Weights of a small GPT-style language model, trained from scratch on English Wikipedia: width 96, tied embeddings.
Each number is 128 + 32 x the weight over its row's rms, rounded and kept within 0 to 255. Layers, rows and columns count from 0. Numbers have three digits each. The size before them is the row's rms in percent of the matrix's.

# v: layer 7 attention value, 96x96, rms 0.134, rows 42-78, columns 0-95
# o: layer 7 attention output (transposed), 96x96, rms 0.124, rows 42-78, columns 0-95
# q: layer 7 attention query, 96x96, rms 0.137, rows 64-95, columns 0-95
# k: layer 7 attention key, 96x96, rms 0.138, rows 64-95, columns 0-95
v42 101:093154132079134162091060088089152121125195080139115181148145188161109114112090090169110154077119111111114170073118122155180207102061108121127158145136129129151097141144147150120095122122109180183104131109112114155138097121090172095132109117112155044099139154152110148079114192118120132145
o42 103:157100160158098150147132060180147144103102116113082152136162161153124126099102135062141140130109092121104122141089101192142167159163159097064140103121150141181077143113133073191121172113136112061150180065138135170107081157131154127076084097138170114148107096137171154119181159115098110155
v43 115:135183145139059158118127140179164162112102110097098090128132126149146195127120080130063125154139150065116103167129061115076124111107118057143088140139132143155160179134116114099066125118112125146091150087147122134135109162120108220152131129144130129212160141124118117031150131128120132123
o43 113:150127127107162136072124136126128184126122070084155107159130129160158152101194147116143136090123099127113124143125114168102185149126045134207139123130136167106150059192137094080139103109136123183108158091140165124094099159093105124103095079095167151127227111187131147110124108118093116131
v44 109:151145054092126108187162111121161071167079151151161121151132166149144097155149181125112119139123141163161084169156177087142109179102127141161086148127096136099074121103136119115150105081125151085113107161092073099147163138159113111151085188074087156142191108060183134135140141102170105122
o44 105:114163124185113155137139184084143003141129112132162130150134117152084119149102137116102090082247110119144108154091125071116076152111109155134142105114078083106065147121077119109129127172111132152127088152118136127154147111127160145147134185122127118157130095130130187112191127139121100142
v45 103:150082138101118168135128128151142143129093172164100109110181101055086109142165146133215178156113127121189092091115136158144075108162152116136115131151129137183145155146121090106148129157122101041132123073114098122084142180129104125180193084144151171135103128093100164073119085145126134170
o45 102:125149092155152171085142115109130168111140110076193103133107092126060151153162095140108073150079148144059155095108152108138176122099121170188095163157140133092128105136136107122137091172116209090151121136142161147100123122107177104149076121157098127107115103056116089189093162120180160107
v46 102:154178111128157097136078028092149106181110110142135153109160141173124177121107115113151149111095087123153157099164117158100126051091187097102191150133193127094129125144112174113124116120183113119065163171170113121107109163120136163163120114118089123075128159082077144148097169122159135150
o46 101:120120186200127155143139033182131120121197118140146130077134143161129166107083120103174165092071119119156121099146095160093129097128137067155136143101091161126149087148141126077123063156151103105140146165197114107138097133123173150187097120146108104117089143127166151111138165055121138144
v47 107:095128100120196119130136146188095099121145131128143142056123136159127150134128137058126137147142160140155164120111213091123144117070125140168127091071074113154121133047196129162144099190113147106119110121095143137081147115202149115109092105129114188126092109093137116166095183179141120123
o47 106:105118102170107130141109151118096158170133125132151143123134188066139064165154162139107084158146130135121154188076189015138132138109132135154183156155114103130119125132098152053145108119095109079093060111151090114183139098131114155094122126139188087101095144111136130094124141137156164180
v48 102:144123127147171136142146076103089155126175131113129151081102166139104168096065131091155148084105094091157159183130084091101170192142084082162145114090174103117147178130142085136084147116097091135131134124126173085127127092171183101085056088107132102142148111121118126117177077175109180157
o48 093:094126180143172079104063095132152179140130062167183129119120149106151086158209086131128126115134130138103150129158092148080158152113115069080119139134127103155079143130073132164124114144149131169113161066138049130113152123126142151073091073156155198139157137078120149115176147112141116120
v49 107:179147118152060139123079113114144130164092198115095144124148132177098145067184152125218136090126107176130124112147125134121122107105125115109108116107173117093123096129133136118112096132159114144055179139200182170121132149112139150134115097136082171152053096168088164112134101191170114123
o49 110:095120126101175135145122142153125163080170131165170110120119123078143155143141150113124150148068127118128135043185065148174147136169132120156165124161140106123146091201186110102127088112169139079073148141170094094128080111131157125177087125128126092108066125110103140120131148022126108150
v50 110:156094107091116079129088209089125135137098161120098166112081099123133103096171114058090146122122110129159126149201169060165147177083115127126175152121087114143152121149173121161179105151114191161188169125074098145110104165160095114105124162157111143122171139101098065124114107117107109119
o50 109:169174111149109126172192219140106135180087123126075190155095139054113117092133168110048088170138136149150147113129117161140091137140097147150130138131087159094137179106122130070099084160083130165127103119148116103117114087122099175107123102175121099123136123103153151185125082172129085123
v51 106:130146060153172095175148127129111114126120196102168216115132201123190161118179111111108142103152100167134163074157164142150125150128149131132110094107082086084139099159115129108125132114115124146109086185056185058157149106131113157140183171124120111131106132078153117156090124154086136126
o51 109:152115159148044106103136119087161063164178205131203162111154148143104047085120116164108076163105120139149122118130120102097110133138145063107140107069143145144147142125157137180137099113150146181089127187181130121130110108151103099107133175157110109146061134140160142098152104143159108096
v52 097:127205095182130128194138156124120118094157118154118143097127125133144061113126144138136105111158079111079142124133196110121128161174089091119142131148050092067112159081158158102126178191152156136120139145064044116140107144145157139135124176115167113099147146139081168110116138117182168099
o52 100:131068079108075103127160136129061108069111100170163146126141166184122137068138130066108133099090140100147097102097177130069085129132169123108134184146132180110153154036104130187130102128164147149107182152133148123194116148112135143157140127132145123185126139115179138123153077117106147095
v53 104:133107127081083095162100096086122122125113072153120108140141149206111138088164219122091133151184176176140132132181076139170096143150126131127104091166138058096087150141160155085199128146149129098122107134089133132204129090136132124147109103119131082096112136156154166194095105146125118132
o53 101:104132103136121133125106101161114101175078155176166146108100145114096133093104073122136144105183155126178085103160134126141092129174158108054108100140169146142073114120116112161179109089158141105153136188165145087182080067143162143167120143103113123107071068153122095189145188167087115114
v54 100:143117124119146156128128115068161131050214117084220188142140124125120108117154130072045114128190177137140142095150163127109098170137163124113149158101121093096129103148152144113123099127113158151147081099117183133124136115113139091157162081087126143172148098063159111184099161129159134122
o54 101:192136096113142092068103129122109019180139148119103157112147179104128091112124076142150109163105124117134130180136117059133065163141111132139104132078152096150156123132066123138145093143175114070186095108173139153135104131165111134106189128137157104184116148120153133155092181170113096139
v55 109:128103177088100132145082117120114152118079097118052115139143128137142145166148130167127144111116164093101090146134101133126187126059117159078118171151183114212082132133122080141081110175114113110185130127129099131062127164122119120160117052115152111167146167128081130138130191108087095188
o55 113:163141117132146151106152086134102192136091102124056104150097123065105171149099118127191161145126146111057160179124096091132148143160109185170073124126151171173133125151172117114139090176080066173174136103091163088118093144116145103128074084169094093113145144137126118133175146178132137142
v56 096:116095114083122086116119122124117081125110104104095146199101101154119120132126163104155145090092155226135176139151076173139130123137088157118194167081026122111154174165184150126136153142159134137171134114159131139074130126123189113108130188128141137085185115172120145166121111101126156129
o56 090:123153150144115123178140178144172023131099130146062121088125135064096128120127129178127154123189125119147081119086118150148190091180170145047125109088151085144160181147105194150095139160070136102160134133132125117121139173113110176115149144141114126112145104099159085159157107087113135122
v57 106:127143090136125112089171136180163109157087142152176165137154120099157108103126191111120155127158172085136167115149150117108086143135149127151118160161069054100093091138159154206135121087153087096175141176088137100177175084138106167087102167152145156058104098143148115124118157140162102071
o57 114:142114107150128092166120147119090121158148161120197156140134130176149111099112139072085087112181184142177126135170149127162196080147168124167146096091092144115096154122098103052150134142113099118062078085127106111155160064144108123174209146128108091156136170133092092103097129141132095108
v58 101:126089112138107036167110110146135098103132148175140124122134106114182136099074133086135158062136123165154140127149153083135103137134150143134121213149091072064143203138134094117142131156131110157134138119134135064153150132112068179140162141086105153100119146172141110128123204182074168152
o58 106:143067134173164124131115146104118074120116091108166132091070153135141088107099171173110104137142195146148142084124084117148161111176119091098142145120099141127132116109160145149094109167099127183158082162104102109131058091206124182117148170133106131190136132173170110131150125147189146047
v59 110:128100147125165152139120173066106120106169093176143147132093122150095151122152125169121143113155115182129160223125115084125164115121068132105108170135045106097130134074074132115144105153172141090094109120136165121148163090158114149156137156128143230184123137136161091101134110086071142095
o59 113:122094068132140147110137192194087114128170140165138093135133128140130096126114088194085152154183113152080074135130144149118037109202099138118177177099083109146166124144148172067114113160148168103079159109079129110162087124133107127088130153127115159089126144169099109129133124167091152106
v60 101:148118159155140172121190060100171151137124099130097059065198139123129109101109081124149092148113161032131104127174127105139161077091126104129068122112129162128169159164185102076126121156167138109103193185114139103092099090082134124085123164124141106123126086152116149131108109149122111129
o60 101:123131101100086100123126042134137176095124062158170104109126160164092140133193105122143158102118092095164159113153153149146128071113098091131154174089166155107135141193122117123085124036146176108158142130142102127096165113082180171160095155126134077141143148192065134126165135127118125117
v61 101:122099130160146163140086136150119164138131090204196112165108134094087191104128170113109126111082091074133089104172137124119136179184100121165105116144123115137158138094155078191150161148131110159084133169101148086150148144103041135159143138144122083101097146167052086137084096129129119155
o61 098:133060161148095094148177100163120199120112101109243128117094081041148109081127145107120116151131181109126165097148191179100092176101130061145144146101139118116112126077152097113119144137148129120120155100127089110132111152136162128176173125133118169152105112142102153156069135165131116124
v62 114:149164156106099130143136129117109137121116131101085131054100097131118193117154098149114143070130169051137120141133173155141161111162166120134122173140205124123133081087108107141121086134147063170125087081182077168072125180125105094108131110118192114092185114122126138132146117169085196119
o62 109:121154174108129118118088165143118221161168111108094134143120139135194165148154102114130112090036108084053120132092127071160172173143074158158114120101092186145140110107141129082123114153127137160193157124124069174145136064126166150132127105113090128164158138100127118114111084125095117144
v63 106:124107167151155112093138101119131105086139079097111067163127071056141154090114139109102168147122121127169112182139194129158204152128175143115170195145117141100161172067092185100170136070061115123177100127144130124115073151131116091131087108124120092132106156127116159158153098136137163152
o63 111:111090174134160154120172192144156100140057135136090169092071141122204138161154147103139129130085126149133144151147097066102110059094145140114093149145123089188088116124121139097097158166155123148176091117112111153107111107100119116098123120116090149187164063097169093140113102201168164113
q64 084:127150140083109142133117151129071121127143049075149162099163136148069104141095101104134096191142102145147150064151120142126067143137054177157146132107105152129133153053137093085125099103153119148137151101145194133139109072090176159146113149110136129109098037178116123135104112152159175131
k64 067:087077121194149184113100180074161148116148130118088118118109115126100071113131154090081155164137148094135156117123166105119124119123138147107130093075117181146110025107167166116082078061145182114199157158154108103150142114140153108160124079140137092155141187122134135151158145100116153161
q65 064:123097154152092130090078083146159110190120141147082099098105101113105106146141138187064113147096094147118155156176113096127082078109081137145128201145146073136058093095168132117138065118174141150151098079107136144121145145192099133122142176114127170164062156166147130097106126134113120179
k65 079:161112150126061118139150160199159132134104142170103113130129115121071144153139135165142116124134128127129130140155114154114126153109123127119155115111121181086150091148161126038113094127130244117145175140139145137153067154143126153135032070184141104094081138154112158162087153126109116063
q66 082:200091146189146115145122148143163124201143155148133080166142140090156161109157154194136136112102049131151141181118089098131162118072119089115100129118150101100114061166099085128123130135137154115127127136071095087145139169155088090089125122145169101141115149112099184095146112111065063161
k66 078:124146108158109092097113126131066097204135089109128150163116158140177163136136115128068112138137175202167115162152124141114123147150155150162083173078166097152126137069105092163183133121137098126089076184115116132150067087155110126108159125175104124168084072141110066146120072155110113158
q67 084:113129148159101163098076149126081130126110136091183086203117128121071116181125124120161128112094139090111148174126144193192131119189131184145098153144133202106173146143142158179121136129146096165098103096111163098081113120074122116161152126131097066093122172139138158155096094118153200130
k67 068:178076146162172157144161103086112125094092160153110170105129133075136119173077130155143136112175171124110182114161144041126180097115164095097142118129058105162118126119112110123114116140127152164176188097100119136106131094080160113141150116112168157192152186103130109181123168113164194127
q68 070:095122166218156104122111108145159092101178148153121148165125194143090163129175131113136088109110128106152126164178112142164115151109163162143117149161130113042175080124111162110183146103166062151103099108106117088138127127144172083154170118118138126109174154114145187188063088112126155111
k68 078:076161182143058103155134143103151111128079119133145127127116123161132089113065086121100146192106168127168104149134146086093188099072081164107171138158056184146098124169191152091069143113147129091148168091116144142131148105120103156120148172134148145172140203105123163137116123128091158137
q69 081:106155105091081133097097146135072104082086125098146115141124098124092125093080125096092099136163167166137119096117190169161118116180203185179167081132137153096184132135128172120095151115127118122150108192137189178094112091115180175095131150130127108123143082146162101134155101161163146066
k69 071:082079200109165131135132127204135138104176163101088138120095093114055160161113141096158159109106115079088122143119147143140151127125149134119156082129070146100102049114128188091131122088123183140142152055135165124137139160135135195109079098141158160117101137178172147068132146128138152136
q70 099:055103154118138158191141136167170113192199150144129086079111136119197148126195135137162149105148124145141082172112091085123114130060141091099137144126163117159113109160069098112078122142133172102064150136124086144138130121167155094133105123111118181133112089119112202127162145118100099166
k70 090:118132087224093147138167139072166106147057140092182167184092164154140110089163129117061122163104104114131162078146122157115120139131129147142126170143113100145154129153143185142142161199133141162091058103095098124165125133084132062144187114145128108111120125118136147132112062141111084138
q71 077:130125094131123138123109149134132102110129117128139179157154114200071145150124089103158100108131103141113194095152075129170139139155157121155075137142120167074159153194131115142158151120100134164161145181052118045137081175083119144175135125130114164065146072132082129140089065148129169149
k71 079:061113166187134124125112134056158130116083152172105156132110107054102134121079167109093128183100151097119119151143179153129163077066083107094162129128089133144107042084194117101170151160133151122122163116134154107086137124156151143119105097105163167170154180119143169124099137118095132162
q72 092:121093130125128146110101108136138118159114152120114151138104171083061152177138163155096052157127122115091153167216049103171112111141064155136047140158123133138135123111133125118158152134125149211113156065130114080168162115130129094121150097101157131088158110136146144142077096098153170180
k72 090:117119148135105077180153148118155122152084167141150129083099134139138114134122124144129132166134206132191147118068126088066201122096103169079149137143066131198117076151128141112184185136068100160192195113127165125102131102128129126182145132135138140150141156099138147161119160146104072131
q73 085:115169179137121140107152162115098140102118154194074122086099132076102157076109113158124124124052174107159148119098174152114164151158090167124135101135090148147129153161124096153156103116137174172139141086168117115135074075124110115141132131152139035118140171140135061141151143185118081050
k73 086:151104083083162161124101109185125112183176082181179120105159074178078161129116109135087156113136134084136117143126124119151099149054123100150104150143183122066131153154062130086106085142153173102068139105167160132084173169127105137102098104109134141083156093139144094109142129114177155170
q74 096:125110119112118219116131120148120095208114139165104116151109073067130144130128117177137079141117133109087116098132086129149127107120058148061087081110161184121103137171135100160156143134142180145102161127186114142170205127171171104187136079120108179141120124131193132096123139130142142119
k74 119:080148162168098072156143079091188107107106200144181126125071159136153093146132127086102154159089151169159128126145124111092150102146139123143101171161101108174141129187173147089143157122108131176121145120121144032112162111143132087148140088090146090185142181134155127104090108148112077173
q75 090:180119131164154085144146158115051084136080124150067091150114113125115202163108142130133105125158145092124113182115118078169132111086075113138032106147185164195171172130147135155137155118138143177096152154127067114141153126151091138118150091140154190104117117116083147149089128128132161155
k75 077:126108128139198084132123108082186116167153179129171185103134134165167120151127149141135200073089148122162169150091155087071159151067097159098113153177165090181130126093158138134160161152139098100129187108143178112078170124152112063129109127133163106118133174108103131135138087143150128173
q76 096:105146096144102150095090147122046165174130118182126122093160087139127106107138103165181120104140155142112139115141232158161127091139112118106134078099120138070053118167114056142117098091129150137155116188147154165125128097137116142133154153107154127186108148127089059114153157177143159080
k76 082:107193128082172118105208107133124125058188111159145099154158185125134104141124117110155112115092125151124111104168112130155065194130113099165092156074117077158221167128160105095198095121111098121109130117115093161133150107134108146143138101095099151113112059122136143133082102096106151148
q77 097:167126070074156134142128129097147105154133069058126176187175098133160122161165202130098138131185061103092167128179077090153093124163110163127119101138151126131123128107145141184130166137153128105149160154117099131141118129124145125162151139101108205093109062144101150140088100094189152159
k77 103:105124185174096067133142145098194135157126118125152094078114128171180115102124122066130191079123126085178155096062138080093186125065104145115080173137060149175136084139142095156169142100117114150175190098144131089115124128163119122156147112093114116130114154109090137141109143124089124152
q78 090:094118166182139201100110174142136102163126129084113072102076167150142139131096172074124087088131132139169116099082141076113174108098095119076107118155156143134093110160192124160139168139118133178109180110172142085144111102183097123110103088153149124164137181100109150099170084142113143195
k78 126:133061198201125105120118131115171084132111189092218104103084130175115118175130148153094080148153151116183088109174111100113138119093126093111117116148127120177134062130156136137121170132108126155115137115118142069128162126120129076164147115157171118107162188168084168144099125085097102163
q79 102:092124156178108105102132104157143089150177110139126148065130154135129123195110163105138074152152140127152159177120093078164129105091082123102115105153150125131161128156152186121145163104147099133080204162107123123181145137079122148144188066113108072133130108109138129121115069103111146235
k79 074:174087107128168099147143165100157100189139153086128141124114191166141137154173171177158135122113122174166079136126108152168213114080095153078115092169148156109104092108133127144147179127101137116140141124138144130151191164107132147139181136150192107169148106104138198073101170104148091173
q80 093:146143125153115095147121180202166129176117146103102175080171130121135092163099102107108187104147176141132150112135186123157118140089110162165137128139134111185126149180109131129067087131072071140146154074149103159072138071123052143100094140118089090147117159107089126139184131117113077090
k80 114:155189095106170132091138171120109147116141116139074096139189122094114142163135107125168160128120122135104125087130129173166090216086131194145138129086136104122138195119105130134109065120152145084080106198134150195107108122091134118113100178063085164134091083086127123110161124116139165091
q81 101:177119111098152090127156111101125172097164116134158141161139142170164075124194091198167103066113114196106143086138117119138124171116133034179104122090149113171211148138116170119104094133092088132116118130166119175084102138115108135070160145113131099123159163144098105124148088120094152104
k81 086:094156120137140173147152109108077152111092153092082151163076149141139152131124073144148135196054142149133087128081097124104177169103095128147106099135163124156187109091103091091140149119146175083101168125060102166094120152101137145075085095071107098175121058150141140121136185108124139113
q82 099:185119113096136136135120122070115064164126122092107142187105118155128155175144162123123102148176092121096167135139092129162102098102075142049088097116133181113120155159131127141043178119153127145167161143121144089147146131187127038156144127107149138154140180128196188121094118118110128161
k82 080:163152165130079088121091168145117107129127152163122122102125091147124125103179154177118155112135078154143131157135137168180128098152167155060136140125150189100045154124145163126093175195189164137146098161143178052127132117129051124095139170099153113124146148131083153110134174120152148179
q83 101:106103145157100139156119108096157169155100154130117049067091097111108123150130048157117136159149143185124081105121148131131151130126147178172076100111105156140174107125132078153155152078161150083080064075074153118149113143159157173097075095165136101154089182088129108116128113142119099177
k83 138:183197095058163092118147129131055141071104074170083151096192102142168129130143122134150126091145133138120140143107145173149137161165183145155107140090115102127126135096064131106133092103127107130133098173145180152089116107146136130110129191117087197144145098167137105163092097095178162087
q84 105:074075144093141094143136087139193140152204098140109164066198171156106070151163137123134094098108142189108164082150155134142131158162144062098121131186119090107151122121133110073107156091108087099130175134096182120148124177128123182141108125083128139080112119116137157109134096092113090144
k84 109:080137160101148052124114152146082138088098154100130179148099177144123150074111185105125165167060141138168082127128113102084157130150095112112168101203078070119181120103139097073154140132140146160178134099115097114172098134134160092183104105130134149107193157104131149094144181121123116123
q85 101:108149100130193140083147131097095137015076146144171078147119087094147109150120150090134079177123099184094042160126112074128148129087110082127110113146115146160126117119117147149158107109129133132172124161095123102154167150112138153131159117110133143144156129134146139146145178046183158191
k85 096:133121085109152090173173116137087109172154123170103125180090167163185120111144086156165115102171138148118113118129159115161199120170147128146137149034138074123112107085074124197105195113126105113126056154121072111098095165108090106162152147090165125117111141147108126102151176134141113098
q86 100:166171133165140204083139135118080109120094099118098150140126143103092201088055124134136171208109128118128104181113096158111187147116099181140135143103113148089198096141135114135132103119122157144116126096156111139114115162107132112107142082109079041139145104076173071107103148158096157114
k86 100:152123144102136162109107104053212125088087178123094106112117090045138094139175191120129146039140120131111136166101125116107105068137086121151100097186167189119121132092120131141142086176134145156131109098146131139114144151084108174107143114094116161117089163073183103141136120138149118164
q87 100:143097146155096135089122152094163136122076108104120133145111128111119134170121131134073162084116198162135162111125185118129142165114129122126099161200110132075129120085153186183110125164040142114148139020133136087114131151097112095080099137043136112129134175092124133108192133141131129130
k87 092:120109155176081107072109166127131104091091146071141117140113140152138096154180107157177121138101118118135086159138097172162176110107119148184095103127128183109140132144115134177127138150132128157130116125116156171159154032070148121091081130108097135143120150041097128083187153098103132044
q88 112:178082180113115128143105119090101138154098117108142099098106151174101121120041110190138098175094228062171177090128109123123148118098106120143112124155111165174093176110151083156081133102115131151114122092102149133084087079173081098138143157134179136117104125145139098167091099145129092115
k88 106:116076090148148153127137159114139126122159121189230100135164063131101091124145137123164089109091152110153135159167119101118170140055128123130137115112127168119150150155102171129122045163145151121081078060134144062111148108113167143114083122138122154139139190121145149205133117129191134138
q89 099:168108111099136072213128113131066147178116141144160135135123075188175148126134182157122101177184117120088184119132133138119109089057140161126130127178207129149104108116111106113091136120149156127108129163116105146165107112156169092169116176067154132108065106152095130159078127172151126130
k89 106:132057075073154100129132116195147167152113055180127147122180087141126093085087111176086099156155157118098157125157136150119142129126119152114119129125114162095091090177137150121108101127148085200091177110131187107133100145137080086191118110135181130083117146183128173139081122145144152147
q90 097:131102163156164175125109091171182138130183116157114113062175080131120128058129109141091166144078100083138093118129120148074138130103114110121171121115097108139107148109137103073075116161177119080177077096127135169112131158157117122174112136146102087157191117149147086176099176198115092110
k90 105:119175125091097142124078116141183151130138184140191094113107098101095138079060168082105137107153144078117130126121140116113098093179153116150158160165115076143140178077126112142170111134125156099163095032134141113151133107164153097156085093153081128052128136165094081151135097126178146135
q91 111:126116129082143083129124125110089128040106103101108113149130119209131139158113147142115196044067115195117125126117105122128183167147092151127148108118129154174048114190110125106128139099079105129166125127071201135137091137136149129161127128157126111130175101142121119139169187105095092149
k91 115:097155148196147149121127131084108104116091141133195108132126089145111153112154139099121189147151131074115118198151151096112129063094116152129172142133111137154118137045152122195132098106139143127146061109102108120103123104143092087162052089157079193131141166158100164144171138185115093135
q92 112:107206186159069089117110132115117128101157125110073162124166090147127151135124058123175169116114074120132112146180147187143129119225161114105079118134112130131144130118111169137162131097103192127104100174144119139148132126153078159180148095175105122127128150099191110083066141108093138129
k92 103:193185194127134129167135143108154109086168135100114140102141094130159188076122116089135171079169138098150128135080133155079052129118120127092114089112153138132124149085134149074094102114122109142150086123150127135147088165175106105159193125186100143146090122062169065197148125142139140120
q93 105:145133099151126093164128102104144156142160167086183170103145146156138135096155167105130119099071119170165152115152154125058154122080147158158119181128132104125106113066142153120087094093103135108112111097091112106108154168156160119102214173067067106061105150105148135149120103184118054149
k93 102:075115167132113156067145127130198157070108154140138132097095114057100109085098111169158118134113155119146114104136140094060159086124143127167180082102106186164144077095124184170133106112096124081174138069158111152121149087126103116145099062146109138118130197193122091141152127114125129126
q94 107:118126150177159121017143119068066085104097091142144126177123138144135156069150124154165089091128142134106092122132130175126170135152113114135151099084100169117151108121135122177154139089127090183173119139146173136107163110144123116099101110131179184133188183092135137143137137103057194119
k94 107:159151148186085157150147150086105090124130124152136124157125192144106161183184078111126134113093096111132149184142136115151179083138139144113104091157156162126111153124067131160125163107142162107125115128063143084159131174126086196073187167115064178086117119132092141162133158144123193167
q95 102:158130117096140161147145153133158110174142136142097137062126176083149135133151098115119114142134161127133114116098111029102126166116110150137144123114126096121159173112149112128042118116095101116130153104183117217114162163114105141189170094133054062167133101151145138145144164075101070078
k95 104:127144141095113165147075130168172087155180181134059113128133081058098117138175126064131134114149098131071126117075146120166174119129146114137153140102123104141153083095123115077118084185219156095132126127126115133125145080129157172132118073093163137131134135202158098110160182124152143152
v64 095:119162133106081102115130158203105135121040134148112148150148139123118154123173127141098178144124124123135093163111133091102158126147113146132144204158174177108123122138104161121140104135128134158163160124126214130132113026096034153114134136103121147129134119126102121123089091063149213134
o64 093:125067116155138126169150104079180176128112138146190157097146132100142130109180107090124084165114143121134055145113109125088101155138104131213135116119141154098176125149115114143119130123137114158119042113180148143182158111086124126131099151140030130144107113157196157118089118077166097095
v65 084:141108150099137194132173166201142126190145097122075121156116128143141083114106119108122140117140118153168125067124095107102157122104119109132179165094069194156172107088099137073153126128107144143206138150134125110077171132145116164118166144114140146125171047069104135100077131126122198119
o65 087:072120157184067051169123125152157145100067099150124120108108143100167103113161103088108133083142106090123080092166112116150118121143130132239153163085135158152112167161100133167184147120135154078114140086186106122149123110088093138146179124133111140134068143146147107122090162154176104117
v66 101:105114164101110091090111093130151148136153065124133155179097120103102174149080127121089121140091145110120041100198131151174114114164184141121073168106174176188100091169103096130148138153136125154181132109156106137153094169085117135141072031075143111150123119109121151144129113159108139137
o66 094:125116136095130146176101118139156096145094111125117105083119099126147173135147096090147131138112205177156120156141161085183162123117086098101097139131125131129166149149096169126169164139079122136073080068147075149140191161144098147124110114222115111107149167083129171037119124091080144115
v67 090:085131181126173116143130130118143115152151128132114137130124131174147054116164122134117146039125071192149118082132149164090112145121145157148091160114121164126118089181150072106076130154130136143115111156142062114169105165153105173098154117086144057119105133070071111073139172136100150195
o67 094:150147101146140111144122108177193120155131088126099119084127122145134123118192156161190119122084118176128128113109110154108174153106133105124086226135194183169070166150162135148088116108115136115076126123128059164118102110108078132165113086146115091166148094169102107138060129079129150164
v68 094:083102160096156138166155180155166104109087189127111127168125093089153048083181122102152187128079129103125136084101156057121121137107068112120106124112078141145172144118097161091137131141142117129121118128122102140134069110126189114140140143120133139146160134192074041151133128198125114102
o68 091:106112129176113066166150162107112101039125146096141085155070172134158140091095177140182183130169158179173104128101129144128123100075129196161167081101124123147132147134133139158163106154191152159136121148057110081184098108072099144079108121113146116143114125107100123178112110134129123134
v69 089:092123084156133153105165117089148162128143151109123070125058124116118075096114102121181107175129172124144121113098124086146159121195172150117113201117119106143195063097139167136184150145116125142132157125145119128165161113075068111145130159142089105129148194103087189132165099131054144146
o69 091:117113147140137097134177114091110110183121128162080168135072128142172136127127113134133119116079135120134096080205127105100064125174106144122090107132104062134185166123105153132119173128130133217178174131099097119179102055143119162089134153120150165144158191113185072127122111089147114130
v70 101:101156097154124148172138131070172144135120133141124082139108119079077103155155092090110119158173176153077160088058097109168113117161128140101109119169116102109187114122085096119129093221172089080096096111181124127135184091160177143116101111105087116195143122155126158085136144155121108142
o70 100:114138149108153132081153107088112114070117127129127133176119196133123068107132183135161099077144102185129137133182171133105144094143192103144146152134108123103120152071126153152179135053071124178150139186119149110169079115138102118093092140081184174090152171083144088095114137131087140150
v71 098:126110182103126150178107192113195079118129097144131089116135123078130176143127076130118112161157177142103080091120137163103072144098116129137047120107157129164197128130146136118169123085148075117105146122200166150053093087126125081157075090129126153175127120158151117099163123116130159109
o71 097:065141155111122092103119132156141007090065133112187149110096126159156141143091143142164149094223122167140117164141165157077111098124162103065173147156112130076154137110119160144168143116175099106130115181142176126125114134074141131102148119123170135091126108123132161123147129088113179108
v72 087:153095109162089151086156120108177135103150103091130116100139110086166123092130176052058094082179155132131139106162093113203056070155179129145089142147170171122152150142086121159132141092078107137109127165088140103175142125136130126093144113138138146069125157090136126189164081111144156150
o72 087:125135123064142098169103139159141057122150102136058139132136114173121102177181108176137169136163181094081109134139137065205128159153144119072052095212120129145112102136153142125131133109069125119109148111090187152131102102147132153157105147137085157139131110137141127181121098074169135127
v73 093:089126098149128194141112157120104133096119129113115125135098130135067165091084148102099116155148168100134072129153135145164084188137134083123122151104174128106149152143093143122209135099117149200081109092124111115134113070051140145098141080093164153137146131134098077131158050071142193153
o73 095:085120124065145108166143138129125076094121118131118135107109151143151168145150134060145193085178163176109059095128109145132096209143081110063093108143112108177126124169122108128161120104093121103133180153111161145158164145128177146137119103054089146144115122133205186116147125091177132132
v74 096:134101103117137105058194130094158076084157120091139124180143145102182113114152165110092102102136126152134177159073100109103143140131112117130128147103097101089132219133172110081110133080128103114181094172118149178109118198102140094080143176144186160120138152099151121201141118160103110132
o74 101:139123143135178092173082125136143107120121125103129102107134136193157114176109151144146170103210108055095194147134118114148140113118105129073107092114122129146107123096157135126070200171139118107165135163098155084130136078101133121126108141120095104136103130179058106220180124194112110150
v75 084:101075120139100111112092173124119145150150160176162142059143113146103139149171151140036158073134143162094133137173163214145122104113126118122158168109031077115112135162104158104099129124146106144088107140139140123091164169123099166124124154134078111151149202140148133114188101180111130131
o75 090:162086131173120130064093123129097176126137136099110187129140139161129148136118140161145094118078135116123182158156169186145151154123186113167036134134094063157133127117155121163145082086147082146114137162105105175103154146153096101080143125095124071065135144185073128170179092114118123108
v76 099:152135148101162168182108129163103135135143174148131218097170110098126187129147087135079090109085151181133114137138180139161134173170123114099133096097137106095101088115104108101107107107123151129106154140060124114141166145147088071091128116137122155183138075184165120113152147122232116090
o76 105:088143127113105157068124093151078157091158106138149147179134085091138144127139116042159175093154133110146156165147141196082126142083094157097163158181149112130095127136170129171173113100113136066145142078053164162146114199140124081123151090119107151105118075109111169121173132149138133119
v77 091:166124106153116146199152124071133138106121139087119120130159124134144119110178160084083094115171171122114118102181153143155104163153150147121145098107135088104092126130107102121154139162086174120113099163158148121102079039172123135146073046094137154160168131189106100190058133117127105183
o77 090:096157091094152115131181113128115138082149084120111090164186156102118151174188131079163142104171129112096135121120136129144187126194148154111126060169091112128078161171133154112144130102085134091102156159101147115061154142126179112088040162111136117147161127078160154119088124103109192137
v78 108:151165098103130094119143106077102150131099157157130127106136125153184069115151145137100188079119082114083198148143160178076147128157135143122134168119081112063068145115114130084076109132129133093155114149095183128084184175214110159121113183080101170160140129119121120102093134153118101114
o78 090:120104119176120161100111126116099247165133153131156148134166170121119112123122155135097060131043149074126165112131140110121142115138163108255133128094128104081090144140124133105094092140125135155120066130130088136108133118122086092112132140124121105136135142145139098167123093145158112151